config.yaml
norm_place: "pre"
parallel_block: false
decay_fraction: 0.878
doc_mask: false
Each number is 500 + 25 x the weight over its row's rms, rounded and kept within 0 to 999. Layers, rows and columns count from 0. Numbers have three digits each. The size before them is the row's rms in percent of the matrix's.

# layer 6 attention key, 384x384, rms 0.0399, rows 136-190, columns 256-383
066:491470516517501461504508499525532530515450487524528548527485501479515475451463488506547513507502489510509489484522478482493444496503468480486464546542528493521500461452476505517481481543502477518525492507519509464491540486513517506486541516509533494501474518513458507536515527496511519481490509498496507478539470466474465485503494507506556504498480507478529502455483485530485490489480
072:482492474526458488496461494513514527474521534502498521471527549516512469450454501525473568480492554486454490489488520493491473505514478508524466536474533516509490519440489498493505492523442533498506460538473503465533520483517475480491516480473491518480531507503502470509495463499519515526522443490484477477483517464475519510504501481526491476536513507509565486501485518477521520548475
073:503455476516499508523498464496520514495515549471484489489526460444527497475443480457504500537482486558486519472478529513522494537490501514508500490508494466500525482500484493510504503518520495513510503509514497527517506479545495483502509516483486455501471488517506497494540565504476487460525480479530517496459490485555462516513498466516512531508470515534477521461478509496529476514478
071:536480554479522508479461493513472509468508494504512516534446493494497474483537534507527516505465501506464486509517500553481549484494467481507471490503464520541519494538523507463508487449550482479541502518512491497495517486499490540495499498507580464512502478523533508449505525497549515523514525479486521508516556522516507489515469508512542516533514510538514508525534497498532519468517
077:492476520469500503492512446491443492429519513502488508468491485517478497531530505502474461539508476490526499515518495473534529529510501486506526492517517509509493473492498483506488519517513435529523511476536453522518501483460509563525493466459499475469511509498531536480500478511460473462515511454469539474453519513506505507512460517502519523506487492511489501505530513530510462478504
073:497472477486488512514509545464521510528517492534478512536540511572524505525505507514508548476467534472440478501499548501515483491491508471514496516501534528506471490481478479530530491504554508507504540496491498475487456512532469525490526521498474498510512485510525546487480495495583498469462455524527504465481517478501561488537474507511492474523533502546492494507461465485542487500500
087:495509486504491471482519498513485499474506484489483498500526503493570543519457462523456535502506486457539523501531555481450543541501523518477534513495510522518444482533456567495480524499476506511495458506471464486512476522536471486485497481479496499514538507494530502526481509505456557507508473471525515482490471474488479517504556489485540507494481518503506502485454485530452506482494
090:485499523508455465491489543534540497479482460489478440484487492493595515479499465451479596478513555499495526515477542515521520535480497531514527530507490506508465484502493500532525488476525503502509480488497507476469510498497488421449455516498559505500501511483522512545501531490506567504459495479488507471513498456490507534535537480483537489499454470497505500485496482492430483519491
115:483493511523492531501519510507540488531519490531536521503487480520528524502505500492525452468521489495469495490484521567509477481507490498492479550508442504502546494496520518499506515449472500516546491545481565508458484513500499426463479521504458518458484513528484509452523503481513460478475537533516468464546497508475495502507451454511507485456504505475478499495485483478516513495503
108:494503510489472510497505516447476500524502503534475480543512479499494533517476514515459513492519504525494558514518489497507493465504512501499444507528474519483517504467458487516490504490503496499518496519484539466510443479530537510504521518506531520487504482513485511464494478499483502500534481507488491499542531501496485498496505443522465489490535492525556508456505498493488496477531
111:510503501481501460529418515486497525544563509472524543548555497539501526520514497506496487501453489513524478495484517504502500553523503468491525510512507494499478503475565507479492464489513512503522482515431489497492461501479515504507515532472479525504520455513493481493476427534550508487518500509498459473503479467516544510481471471525541476508495480515501504515529449491509497479503
124:476491448489517491487535473493487478488510533560476521491460509485448485490487469518483502489510503455492457486480509530524483459548530543499515464499511488507510477557498531502493498549469474498473503489493486486554515511475516473513535527473535528523471495501460521486492498492501527512499483501497499543486519465483521491495545490471423488464473508478486504528495526513553502470500
121:524520521506531503520453503490502517505508505500490480531503486526474523498488501519479539489498510479516487485534514517497503465551507461495541505518516477521468505462483532548476508502510545527496485535532477501509484510547471533515491485496549479528504548512516525522474529493503547469500538442462509445495483467502517526507502540527547531486509481506536519523500486469480500476499
128:507477468515515459477526486477490462470474514458477476473505459460555476532503504529386490517514452497501506532544536503499494526466513487500519510494520511480455506509514470494508510500486527478509456550516495495474507491483475560489506525500480469523443514502472488478511508489496489511450485522487511486494459491524472509487512536511456453504512513466512480483509520500476513532515
123:482486512469551493543456493452513488508497444497532500519534516491497496553511472531483500516479516467456471479525538506486508483493493518508483494493491522510446495507495501494495481507466446486444533499509542494513496522510512459460498510523504480490506513504501519489488496511481476500484492523482513480509505526512483508492540477463511510461526505476507505500464490500470502534498
137:504482492499509513472495491482513497495449480487529498514531443516505542538485520519497516469491484489533549520542466499487505463513483535540547502507473453489476501486475498534488514500496459501515478507488505487518548536475567449496490491524496507506510502506468462508473412493484505530498527509539533534512486468502485484500491498510527533479503477490480507500469492486506524502482
127:545477500513465480460517490498502496484480506492528476516447427522495519526537492501544551461505481482476517522511500527485542545508476504494468493521519479519543518545443501513466528521497485515533492463506493495471524504483518473476495461486508488456525485494516519470489489468528510489476458523483517507500486528539530497515426530462510525535521430522492479473552451514470514505480
123:496451506492518498532443495539521498507480432491541489479500487455475471471505459543527515451531526550523481521562512497543450496495487505535494513516500482456486496490493505506510506486518480506498535452499554521516536497469517471484503496490489510541517531493548508510511517509517481492492561538490514507524500516469468485507512511481509486472509508480492539553488533507508506562551
130:496508486513506483526493470521475468479499518488530558516483479481488515513472455446528455513449528452510508462502478517493491511541527491513447452512523489491487518525548494506481504501595452494474511527460510536486564537501490499516531461498527546456505498485521458484506487502502538505524505561458477524515539493543495536499461491509453514516461483478477472532494521509461482507460
124:542515453507525526528494537455522471483517490463484457537519456509551466513501499482519532505524513530502487490512495491496509449515485468524506515492553512469475496527495468525538490544505463518513515420525488512508496486561494535510527505462455484520488455515492480498513433479513511489519524517463493446493499527497503503506492525500509492506467515465517500485492483487513508467478
128:462534465508456534516505521502511497465432458514485506487535462506539480504504504510490522470504551483521516491457534476505511495478517500552517508517508477487528510519503507477488503532547525471460458510447486462446471482540486499509484473500448522512473477510469503525502543542509474514511531475467487461458514490481457472486499533463466455496502518493489505524510506523475499515520
126:490485531510528509454533485483501495446547509479500503493481486526499509492472493509434462508503517470468545515518492477523469505520493537487484488502516521488504514501490497489481492516512533505481496537476545521461529495492457524496514505509460531476484479469481505488464457518526516516498446543487483489520454492590491491471504491507476530507520485505499480471439495503515543539515
125:479498507470492483543524493522533471516479503514493446493499523477550489481492481466483507507503516504461541507484473473501480498463518479499498516506535526483463496533487476465534484482507551492488517484526503511534506533539478532557497484458513476511500538467514479476484571546471464492489490545504489551487497527482520494505541515502528507486526529483483483543457507530457513506494
114:529513509508440493515491528531516490485549457486485494453546517511547478539474486527480546530536535512482489504498538486513463448542513535505529503487511474499541516562509459530524465508505467488525539477463517502500532517525479479505507509487504500490490487502533523512479592501459487517504533536501511467454492520503508481489537551479466523506524509472494515492504528509481487475500
063:518472503576556477507471471517472483466482524468512512519500514488496514494523530475533510520517496528471487489485522512482541474495527464519489545516559506546520489506461485480487484508491541483507462485484521477544472506518500506482501458514510492499515514502501513501515467498516486527509494497497475520452461531503470535524457493493515519475452520506467549482536516541491525523525
062:523495486478516524491486499488497489486461474497516501493498486515477478515556489517471505542483519498495522527530514515483464500504464433462470497522497496450509501514529510490516500507469548505486491532495525497470541513535436504458527496497476520489535491476467478493477453462509486509492487526475523462542503439538432507521520513535541467472511461481480511495501508507521504544530
060:493529533480557513507483500530540498494477485492472493487470519535524471456536510501488512516500511467485496552509518501499518475499462486471503489486510537457513491500574500504500498496479479543481527515484501487519497519540507496486479509547442502502526493530451444492483446546485485502462494492464485503550527517482487478489481520469496512469544498516513505482484501530531514521502
061:511468474495526543510526511473539514497492490524562495446497496497488444544475455547466465548510508499542503499551505485482497492500466432486500538484504462478497531483513519528481509483462548528552482511532468474503481456570520508484451514480524463502468517522499487499527492533499477567496519479497519515497489487544472514511491491506516529510486475497486485497494556499513481542455
062:503513563486530513501488507515478497496513493543483504474487468500522523517537483507493499517528483501450542479516537551533509475506468523487505517520510534469499466498534510488528538497515497510508509516505478499496471504531471470501474560499467493493523526499510541468485500529521494478469425554510515465538541471548533506488500495533470483510520510518550466456486456514491498551500
061:509458487485500538545490466507490525475480476504484469507460511514504512489529519538483462475497510489474505513501533510486532493454425500517492525497490488489522581531507500511485527507462485499529492483493505445482470497470498524519480518509518520462527475535482493484474502479457488490480485498453487540563518515509506469492485522497522510512514459508533499510542480538520508521522
064:499520487483511487479525544510496487449518493485518495452484464514493534501536499485483555495563462492470478515504479482558495480504506480531455502534493479512520504493484482487521518472466502459526529540511497492500499525511519517450529532469542516539483490486455490488534487518492485494483496486521514495533502485487530474508523526462504483524480543499529502457488512506483533557466
065:477457458486527497500508527518502478521500529521449502464504471479530489451518501480467548481491507517488501507489511516501500489499464508461476544527486472455493496459456483482519472503519538527449539468478504475495516482479479517512534471513540484501483454512461482518498493489485480514536475508507477494490548483483488523458489503500493469495493534494475455479509546502517486465459
069:488504487550490498503449509503497454526516465542509503509550482531454481499516502475525539504500519536492483493526519474549517491496501522497456520507526496483506459534489502498532449504491525508521512518481475473514511502491497526482492505501480483524498469478485473486472505477537441526515500510480508470561509524482517533510477530504452545460521548507515489518495513486519493493440
067:499556513486525518489471500518465497509488523496510541511542543478482526495507480501519546500482526516487515531479529492482489451506504515473518494485500443523510484506538469477486471520479538528514515457464530461494498487459527511496514530552510465482473494507499494505472516489493528547582529521506502527530550495508522474490525525481481501522489517505527485525490531452473477500455
078:493486487481515462516511492504491438497519487508507499467526464535521494474495502534477558543479530462452496519492525518509533474558480511531451501479504498504488498494497479488526476463540512517463526477483508502541530495514478493494530509510506489492494484518508519500468515513469497498480435545496530509535516477515517554520499557483435465490516488497500469481517493500500477509541
081:513509517456510448501488466520452499522510517451471502460490502496505504478473490495493514512491488510498519510482478529486511485489501457517550519504519493503515517532551511501484504517505472450428483450480521500504518469504474472547508515477461503466529470532518543497521490501516486503511517527484544535468521525488506524515512523499482474528513427482500490522494534485549467507540
081:491474490508520481522500498508517524489530563523461497497516510462556520493502499456398514479528497500506532491505521506474532514461510526483493517474481498478506466501478499499506532499495530504479510537516488470515452477491500489473520490520530484524459503465517519502533503523494509494495486491485486508468494545541475492494502471537494482504506474534462514501511496543454496529508
089:464497542501490465465482548531569517554534528530451486491459580534547473481484438496513559485524515508513515524479506481487519548511467481517511489511481502528502511482527492474504512491477502524493496456456487427518469470489496475480543526491519457530519483519525467492494517505514511531559483538452455505562537522501480498512507512529507468456503539509542510460513486486511464486525
093:466493566467485489477545502476464531511501532486477470516455520484535508498506462499531514536520472482486534510545504490493511503482470516486495469521454462518485475501487516495545521483502452477538495469485507476466504521525503482514485511553502468497477522507531488516474496458529480514525469504530519508545527501529503484510491513478473539498488520560475485502464514492481535514486
103:542525473513497521476568544474494506501483472534558474474507466534487502496510530504482491491468533519485475498515491486512484469520543482518497496483494522474497521496477482537462489505498487502476505526493541531479488495494480541489482491486495533491502504503506516478523493497513490495470481504483526480499480489458486452490573542475484497529529524504566452498511506502560517491467
100:482517520504504538497533519472458490518479480495468519509487531529507536499471514524493499479506460496470522553499506507456455487516473512498478505510502515490522495481493499521481517502567528503495524458487512481477454517506465506544486484497461531531559525507469535490507487492505468490499474477543515536503516491540506455489550512502424508536542573521508458501473544503480501500488
122:462485476495499489468484498501503481465520498527532488448539433540522485485489517506558500480498509477538507502490558504481521474543510488510482506502496515519501522592485509480508495514466513526527502528493480513450508541505465442463499511478520489490494524505443514544502517478523519472520474500529468480498485497428481543475508500466541467471492462470474479493477466497527520486527
115:499511520496533554487488497478484521548479526484532475536491472502438506508490504496514490481476482483487471478495455496499494518465501471507475463481534478529466489467503489463512438524513513491468544501505526504519510462488484546470527474465505489512483488504465479454504470490511501492496486509478549518471507490492515477501478510506469471500452532528523470546547541514521454499464
115:523515509494485527482501497477472488503535511461497502517456473500525489487492531475530457492516511560491534501475458489501509514488519495506530480497482488500523530455537502496454529501516506504504551484506496488459523467484511499475540488450516473503507525552492487503505443507469515498508491559450499471494520507495501498516536540512488507520518522512518475529524485499540499520466
129:513489488516515506511479513507509511484544495484515495465502495498462499517525513501545487501504477502524485489531481478493528521494472467467539515514470493523526517489547509483492508500492518504495465524541507499488510500494540527550492500496492505457548470497491486491490441520473452544495503524524449529498532484475512492493473487528521543503519475454498500485538515494464532527523
122:478484504508498507521454526541511512475487497517468527491494465477527483458504515493485466538501492461476532484448484493488532530484474512472489500489499545471484507518500540517497487480499525507532469487491499524468519508451475498482492496464493509503537510497495581521486536533503491454474455485488531540499533531511509498495503504479549554496439491557477547487498524495510453481500
121:504517507499493523514454521519454507481473514466518510483497492453516489490439513465516505499496519510506511466497510493538545489442537519495519523493503501512520518497543528514476494508503499496496516535496522491509511499508502521535551512487481491459489531491521548506464543507463507495444531465497496511437459491530505485526470518520480512493489485461513432492519496500479500441468
131:517472460473536494508500522471488511488487462430524477463486495520526522544490463454521471517507497535515483477480499475469509520479529515463509500504465458517493499506478505454533501498474492504537504456490444512511522486470505448512516508466504464543503505496475511522493506486514490508502479513493529497491477511441511502476486510500495485527512503502497510483476503554498544468467
124:525465513468506500450526490501525489521469532495473542505500532506475491536517477492451471509501490496537501484466513513494498487490473499500528483474510538491491481452516480509511510479493503476528550511480517493475496493479510490497528509515474470524468524495537490483517488503454487549527466504510467501495506467451522494518524515523514476489492472494480542487512491479503515541489
127:516486521508514518478505496503513505458507501478464510497490505475505461517500479496481514476500513494539473486499490491506488542457461459484427447496497486498438520517512485551527508515497566523469479473484469452483501493479516505521488480534497504540470526518458440506510482494497446471500519524431493485531507510515487501478470470513529522499511505508500473478493514494519499486503
129:500540533475487495445524550476480494522511484456492526503507450501524489479511483489435501499503530469460510463479482492506494510449523483461492487507499486533445524515466502495504515476469526457510461447475531493479493503540544436507507504514477534516504486512478489499477488492514464506502493547472485486499477493460528525473495504484452496484528505501500514497512513478538517499544
126:478512473496489502465519498472459505476488468499493488483469499510499521491462466515481475485521555474477522464521489498491528519535481491522523521539487517515447502523518491505518505501527458518480518511543517459503474489500498507480485497467478492494482516540452549509496503472475455505492477521475504508446481511491523486477495507479484460483496491486478484512488500513523545510514
116:484537485494466518472524495479551494493472489529538518515472488515453521490540514491560503504529509539471462503528557516496536466442512494474497482496493491485498508516467488554526508536491471497535502501499528500513523530480513469492474522521534480463509503503454499484495536504531502496532520507511521557499523507490529517515490471482490487523466521482501467532511532489529495515510
128:531471473487503523478512514519541492506517494450568540477494434485499504515500525521497521469464496528532498488490482530484482503507501512453487513530507487528514486487502550516534512503502516549528494487475502521494469502502507543513518467497493493555497536486459515502526569526474528514510471515527484542510476454514432469476487502483490469503502565493517554506497464504520515499469
129:514549540533493541495499487538450495524519474455523529484503505514509499465451465532449526482500474484518500448515499472501490550491468548545515536510509522529503511498523512469518524464442480478472529487511521528498508505470464476524506467524500491501518493522530509462504525484506481500471540506519518456476513545510471495501489514500458516538500440505516488487470510477482492512510
# layer 6 attention query, 384x384, rms 0.0408, rows 137-190, columns 256-383
075:538505515522431519504467496474506507453499515494517483470527512455483459460503539464493545507477488502475479486504546501489497515550474528463505497505487500486501486504494434510506485509464481494450424560474494476474468508502462498462468451481540501499497532502495431477501483512511505529527481490524508488449521480487514500503529484535493456520488510488543498432485513548501504533515
074:521521500564497525508478457475494485458469543483495500509462506486520485458492506523494552455538484494498488507521515458511499546518504492523535516513492497485475525457513465485514471501506529499479482550513518502501491489488487485492483527504520501515508467502508464492486515483558483545519459495487519436496492502477478546453492483552460495564492494480480536437470525515451524551491
075:459483493467444521504496541490536467491486472489490525537542500492515457468499492484491526503464512492453489530500477455545466490493494475468507531508446489515510526498494482517509495476457483531500440536524456513492469536473497535483463494461504501518481479491484484482484494527517461499515548482479471513507515486477481480458507493509540514468530537508511556490481482506484531542475
078:509491520552522514524533522496515516442487499513496497479506458453527480492523453512463471492539455456513540485522472500494485567485536533501555487518499504546493484490528496518480484497513468476547508512495467481472509495487487526526511501486449510483505511504489503518490510529517465478541476505502536493516453471498548506440475491472491532516480493558452526487477528458508492498495
081:531506519493529518486490511528513524484529460500518546495475510448530519485532513495510471534506550486459533539486526499495498495466487499473525510519500470503498459508499511490492467463475496521527458532522517520501516517483518559540541515497478522517483492490515452509455524508462507529497479486512519496521517510505484526486531471506521502504539515486477527494470523505574494489520
093:518495530523535509557543540498526455513482490508523512523550515477479518484525482501492449544468492476518533502492492538475464513498502535486479469520544516501483500475492506456527497502495476517540531486515482483548526451558512529474531439494442474541507502479471492509506528501460478505469505523492511474523489527515473508496502512516467497512496490507500505480512502437505462480459
103:490491475508469458451497495503512555497495492475494445471488502490523520515489535462481559442519524517471502499503511478508512474499486529522486543488503476497530521510495499548464486460476514457459509489492524510479520488507495483481455518503533514466514459517530507518521504508487521533500478521529485490447527506497515485451519490481475478476478526464458455493497503508478533527502
100:471498550512451455489504520466509523529493465489506481490533474477514525520477516509511493545489493478510521483498513542463474465511499527477472526511508536485518542519512558484418510449495531471502497484461558518512514499530494469479509474533432504459492523485492548433474539435480501524488532542490520504501528517536474507536499443489507513486476517497486509510481520528511467552473
112:483471497514465481469466500472474454522481543532486480526421514484494471519499508499534529507492500496511489482521507510528486439487483520477469511482490484498510494506456541475524489532525517508475508487449490543505491494506512464458493481485531484501480486499486531475520488452525514511510515510464509467534536479487476487488497494526474478507516520524504479483488475442525488493544
117:505505499484488493526482468495476533520536487466492505522510464519503534484479501468495529447495538512546525501539507494502478542503529453448499531518471477498455491535518529485475494496494498486520509510458450463484463512497474508485535507464523499555501506517459531465451461542551480464506522485489512472480470482518472496483440474503532539510505503482471515523487487499540497540500
119:499460500476529507490497466499516500489475479511480508477480509487519464492506441467520465479515543527517522490510575459568509462480521548520509505523520500535530521561517503507518475564473483484475477497484466474524496500482516475483526520464537491475512521468489519494486493520495509500545500531464492538462539503521525469495486483451456501501472523502502487526508490491532485508520
132:519547497510501510525479484480502471491503529522459534529474506480466507470491452555485504500521472464510495513512522501492548466533529463534552470485486514492436521502480474511466506471499523515500474550457470550479495463485458466533480504489527494475462531499485475476460511536538532454532509483433511474490514505483523505506487516540518539508506507454499483507482542504469509478513
118:498486497507510498532495509499504454492493500504465460481479525508506493506500520497454477480498482509475513522524525499496520492505423516487502497512509484473491516513546467509490510508473513503513493476501517462517526490529472544457456513452498475487504472503493501481475477481483529486468445518511480509497517489525524490525493526514484464460495534431531497483514503506506502508502
125:484479508466498548496477495464501534491467526520534523473508505500499518542490452490505518517515534494449492522489500537488524495484538447506480500521507482513482511503499469481504494501524470498429528497486537527502485529480521547487561521544494526485505543537472534493533500515520459501509519535473532517465469486497443511495528508510499507515497512487495486473495503486435535525514
131:515506461500496515471487472490514508519482494492482481478546495440472479448481538529534516491490514518521528514520509473557498466504502477520512448524508473517496499464464475506491499506464481484461523532498484502578527512491539473456497479498491518544513467528483457484507478488478523513505537499491545505476455516482495507516479475506495489495486523507490483504506490508515516501449
117:566466491504489551465474473504498522535470494485510501485471459494487516483505511526514479462497512461513531529483467527473531492489460522469486482516514457516525480531473524517475495539504487526500480499482507490477517488478525491494528514525481507484540480487495516552488498482511536505494498514484512502514487512546544494480408510468481494493467496532475503471552457457512509487479
118:486396513501502472510451491492506527514518504508507479547488498492508517470469462499495535486522476557506526507510521484540518526533509479521518538525496425476502487473530492502498514494513541514469502474475502513536522488470506447524501545506504503519521510496535492499514501539526503521507523524502504519507456497489508457463529508473515516503488514532520530528525539475454500537505
129:518444526537482504480542481540516498463511522498528568520517485463453504488487520454503471503449506452474490502493509510502484520517519491514398508507493537496514529514513464511471531531568479491527495472508493470473463531471520491474505515512533522501521516528499468488490524501504498483543460534511556502492563498478483534503515488475492496491467473516499473503530539546476463524492
134:516501490507515513527510469521495469452469484467429468545505477494519523483550518435507503443469545537496477486518466511467475498542489459510481497497569478517501503531488499458510531538535485476511544440527487479488506519508528464522501504447535501530484462548509471475517435519520513458498503498492457457494490521462511492513537531489500469483489557473493483531491472489510488487472
137:478444519522467522505501548530506521521491473517514492465493489513489517501488501508497500449514550471500535494504513456497502496502511489510495484497510511420498500488510502475485533534537503464505497480454514522439469505522537500531521497499447486513457499503448518518493464550511441491516455511504523477521498494520475449501471517467485485517521544478521490511516505514501495518485
130:491495472542481487477521535487508492486486537483483479500510488521513533521528483481443473490495531496489512492473460514520476496518533555489496525509511529537506523497516491513476453565531510500493537507464523518519470495471492503485508548503504516442505495478466542486456499490530513479542480527494459525454505501545473481510504466490449541488520501523510473458482498488525500475467
134:456508542469537494541567535474497454498493523496476499474494528540541507499525469466491538511472489506484502525512501495475493470470481483467455484521513439478491530514508470494527517510534509495491552469520518463485488527511439436533522491561493558464499491456512507501501498521452474473486499510508453566490525522507519480503515532511483528507509485457522471512514502498439518485531
122:539509525475509507451455520521506503498508505506482513505510535486547483527471515509464501495469469513479510500479506511539468494514483501492510471478483515489521517472498463520500492477519480545543517499492526530468556502516472475539466509462534525495469500487523520525523550535494515463491496540487496492441482547492463498520535521531506520507506482551439485514519527509536476502528
055:525476481509511497531484466506507515526486545462494532499503487452481489443547541449486507514476504481539429492527509483469520481468505488503493539467542492550518513499487486532507463483519514487480463482506532512478490513479487561451447480477514497488480476508476440451487516499492468497489505520496468556527491495544523494469505467484495492472467528514499517523470532510481479536464
059:516476522469554490508498525527495483494510496528548487518491467463502479519507533510497515535467526462470515534501566488501493474489502517485482526506509523442476484526503506563500477489505526508555507490493509516521550502474528489478529515514526505486488508491471486473515459482501485470534526545494525491508486496497478498478526500517527542508541520476550487491510495523529494536515
060:518475532515502528497507512527517462467472519495516463485476465465509474477491509509512479531490496459475492555527550463523551459505497509542478480479518520458490507490520514505520534476508486488504538502486501465488510489499476501477471534466490546472501488524522449457500478494520508524469479468529484502537504484513533480515509501478518546490545510482529505528513475520512463490534
063:507428499507489508504470482458494510445470524474519517525563470467553466499482526496489452478487517476484479487494487468517518484532492475468482531540468521495473494533532509523502503479506491508457500535531535493494470473513493494497483514496493512463541515491475464492477481518505521561499486556503509459510496471499511535514508508520490511536488504497539486498493489502518510512501
063:479524532478515502553514514504550525516514460510497510502506525522490453504507504499528497549560478519461544503533538493468466505518444495493526493486490511497517489452516529508504499464474507538561476471491464494518497533491498477472478501518487473489497510531532499480508510496508493479495498538509529506536519486560470479508504540519534456493536484497488515472515486539529530548487
068:453494524481494490514517497502512496489489489533492458508457502473541529532484518472457543523485513475497507552488476504536464509562501562486500518481504510509521483538546471486512502487530475485481478491481547485448481501454480467436463468546527481514504497528473482535529493528517514490517478495517462502495533520468527502502495519531520493498519456559487478509496517480490472503477
066:476521513491533489485532521493468535486522484477529503496469519495525493466493447533502449497526498493528495492529534509547476480462460436519481523488533481520513485543522498486489527480446518444514483497516507507546485502526502529539553553435486494499482537500505502447502497487459482449515487519493527477514493510525493505496506553455523500511534534460542472487483539556532531509516
064:491484532506484500516467495505516509543445516544493505509563494492487466492551498490461531494469492518531512461484495503480473494513494510440495516493491510495470568486478520484492486495507493497434455492540479469539477545496553516465500526511504522474534489482454519490460492495483480516529564475504495564454498557551467461498532508484484461468463471480519510497519484495501494487480
071:502485551490489503515461536515457470503501531484518478491458458474513481504467510483493518553503512523474545506529500504458533470491447480479497493516468504495523480541519486469508490491448524479489508477518566510541488534503494504511507508519536468500524521499511522450447553499468473523525515484501487509526533498511465489498512529477528505538549497489529497528489484522522467495502
072:469472498482470505547489466524519540490497538526503488536516496477530499499519446469524478521478541495542489519460492491459508503538545499487457540477496506523489497520503448509504505521493465471467492479491451466511444501474497489468469494509481476502537520539496494526462475460502466515524524493490482523474497503514540436496528527472489508464469480494519489489505489514504478495493
075:509478515455464502483463451514457494511532535565491478465515512487518459516530506538454523572445474519518493526491528486493521497553510501505495507468482539483485497528517499489524479496508501512427477470518522447538491506504500441475480492516518544506542491526526513505531485469465507535509533474498491505459493517488499529508503553498481504470514480469497491530520488529459506518501
081:496527513503484539500482457482488498527491543491502459502503507531494538543533526444496493491498533511524527515483490512487518498487519539478525512516501492459511502506516509474484513507470477494487510488481489511489479473474543452485464458501553520484510496520538546502470484445533557526497505517458455518470507539503459509552504498476482500504472469491490523466495481523468529490522
071:520499516479534528476478501494501519482468548494518529487486535476540460482528525481464553516483471507530479502493543506495527503490464513529477522502479499526491519474505487496499501507478539542468512516557554449494482482486469422521543500538496530551509482457509487497531501510490497506525490459533506502523512499548508534482509497531518473515522480512491522492533531530458535505498
085:539552500510464560513542503494502454506483513512467478513454511503461493496476480473495455524525511514464443465491468511493531504530464509546543488504488530479500513512465452525503540513485494519497461496465530487482466498455494510462462455456550482480490501494524468479450492480520551519516475493487468528460503495501507505515490519460507488524453512511573498482489513489508475505518
084:452465502511497478479512526527505523487516477502479544491529453493470510503493486503511512524445482487497503482536493498509503550511492506459489513482472483508568465467491531489469494507507508520494543509490524470463516503508497537503535480541458449533510480496510520518482523536486498467493500536505504474484476508498487453501528496479491523509514456554516503540484500495502473507570
097:491442483479474464519536512519522546493523446500526505437500467518486511537505447531494470511511498471512529485539467496538486491527517457508487502504476521509484530538512517526458470507453471455527518490505491539497545519498464506504487478505486500493510521497502505507495495494466467462520509520494504493482454505482528501488502537463499544478543532506459489509464447523540514480543
111:500524543460501551505504467496513464518521507523504488531530505519522549495517482441468471500487484511516581503483557516468519485509499486549523477525497516514511478509515482498521524523508492491466527487526473476498470487481500478563444466491502547524511492483473564512509472555488495498508456499509473498487502500475536481497537535474501496517479538526520490524528528504528476527508
123:466456497511498521522501541476519483499496486487476534541478522536523455499530543539530536463471522521522467515463507518440520498544503544471496483479499494485520524522490497474541454522503481564480454489498517513437511506458501515475450531461525458508520496546463511492483545505517564488504492532506480512510495525432500500505484498508517506518451513476486507489523485508530533504546
117:499486505520553519505549502472510511495520497488505518460476481463484502489459469472515498459473509480508545505521512523509502518484508484506496508488545452504542500505474489518490505533477493464462533497505477472495541505516464493517510436503448468532496486463492511480494518544485493500542496512456515499448472517484509449448525510500501469522498536484498485524528503510531512504513
129:529483541495504495518497511500467493446505483463512478481514448512518503490469500438533503515483518509522491533484490466485495530489508533507466552491494488502515536516519471454530482460500510494510509507462478475487546476473501488525494505436511472513525531511542504523479482492516480518498523517501483494463503513471486540503526520479542527503498495481484464536489500523486505460476
133:521495497523515491501544523532483495514515463496489455482508468483504545554510491499496464558479478454535513479510454478489537545528494466449525458505457497477489501542481527492456525521499505505505487497473513561473509519511517519527476511520490491498551476505558532514486477500500499522473540507489467501509491480484500465465485502516543512503467484508519507474488521465453497514535
129:522455475483514474502472501518535511488503534528509506507507501474483515496510490466504491515520507493495552481484481475491503490480531500488453516487498513465492501533490525478493504501533487500486461474494464499507510478489503482464517517504546470500472515480497568491494501482480460515499499505472509538521478513488525498507531445502519517468450474477514505528497512508529457491500
133:496521499483461566501509539549510502478477491531509464481547502488483515535448513453537501494516523520493510456474529489530459486489493496521508502502464480507532519530516475476503504502506471492525507519520489497506518511526479529503469487484490458479518513479474546508512515495466490519480514494555493495449525492542470489533512537507506496480510487468552458515516523529460484495468
130:499524486430543506494470489517500459501464486475529492498510486475543504501460509529490525497506512495534479511511531509489483504536483501464514517502523470450483504521518502498577542473507510488529505476482481465543539469510513458515473519494498522524521518493505530516492495484490479507516549500474492511535500494488485546518496519492454483528482514460483507515483488536500507517494
131:506481533468486499472518550507503469503500466490540476510456521512481482546518498505485429502488503505497486502471512508521482503496539492504545474492472516454454500492516529500533496529495491510516497449502511519467530506488496512492533467503486501539453508473493471502532495483508505558503491521481498475482482496458496486503541518497510490484556510516512533490494482463513534526571
126:504532519493485475471522457523476487495524463457489516490533500484511465484542549493489502495535513508520498531473532483478456517503526478462489485467515456474499482511518491525543503499507554501468512542523508456496460471495476487487500512542463501522500505485494463494488509483506458477492555491452497478530472522541493459509474524473515514498535516505473501430499497503514480506482
133:503514495521512477496509573499523483478515466474524566542573469499482508486516520482503493488473523529519480449442535496482503503484523482459504550520514541497491482464464514499504509460494504497560469452488538470495481510531500491515524495522485514485523483482491473484514489525479467533489523498496459484471495471481560515459498504508458493449489537471467544480520553477506488482500
132:502512435526504426496475517454514510513529517482516518463461479482514522474529478494488499496514507464526557459489472517495517548496491480510500489515532508513475550513512478452514506492516526485513562464537540474497500471556496491494514461482479505512485495546471508476504497551485508533496528557483489497505512558528551540502468530505483500476487506447450520507493531475500479496480
127:472561499535477492505503522462496558481506464515550516491500476501484498467498508510541534532514496506490497546475502487520522483483510477500513472496460469489498463517472497508486537513490485516513476500518497454534470517490499518476511483518515473516488495497464521521503526474538503507472548486468511517508508496498507486486506450516521458545488519486525502481487513511519499475523
132:492498460481475510490463517493509470485528503517535486452515494503537568482487535537500517515495485552542488527526465533490498477520522489494494501523496484530554496487515539490535483506494514560519502489500448522462505487550479513509478465514511511510552504526485485494504525500507522513484471497540458486510504472513433484483494493516509495507476491489511525465487486477498503486509
137:549548498545470527510520532518484469507499436477540515494556486509500526524453497541480527512508473518478522468520510467487477533509486510518473515491500512570493538468512487497501483463506501500476533464480510481470472478454508508525493522546504474538523480492513487465484491503500468484489515554512501456496470516499447447511519517496469495436508494456521524476499489523455506527479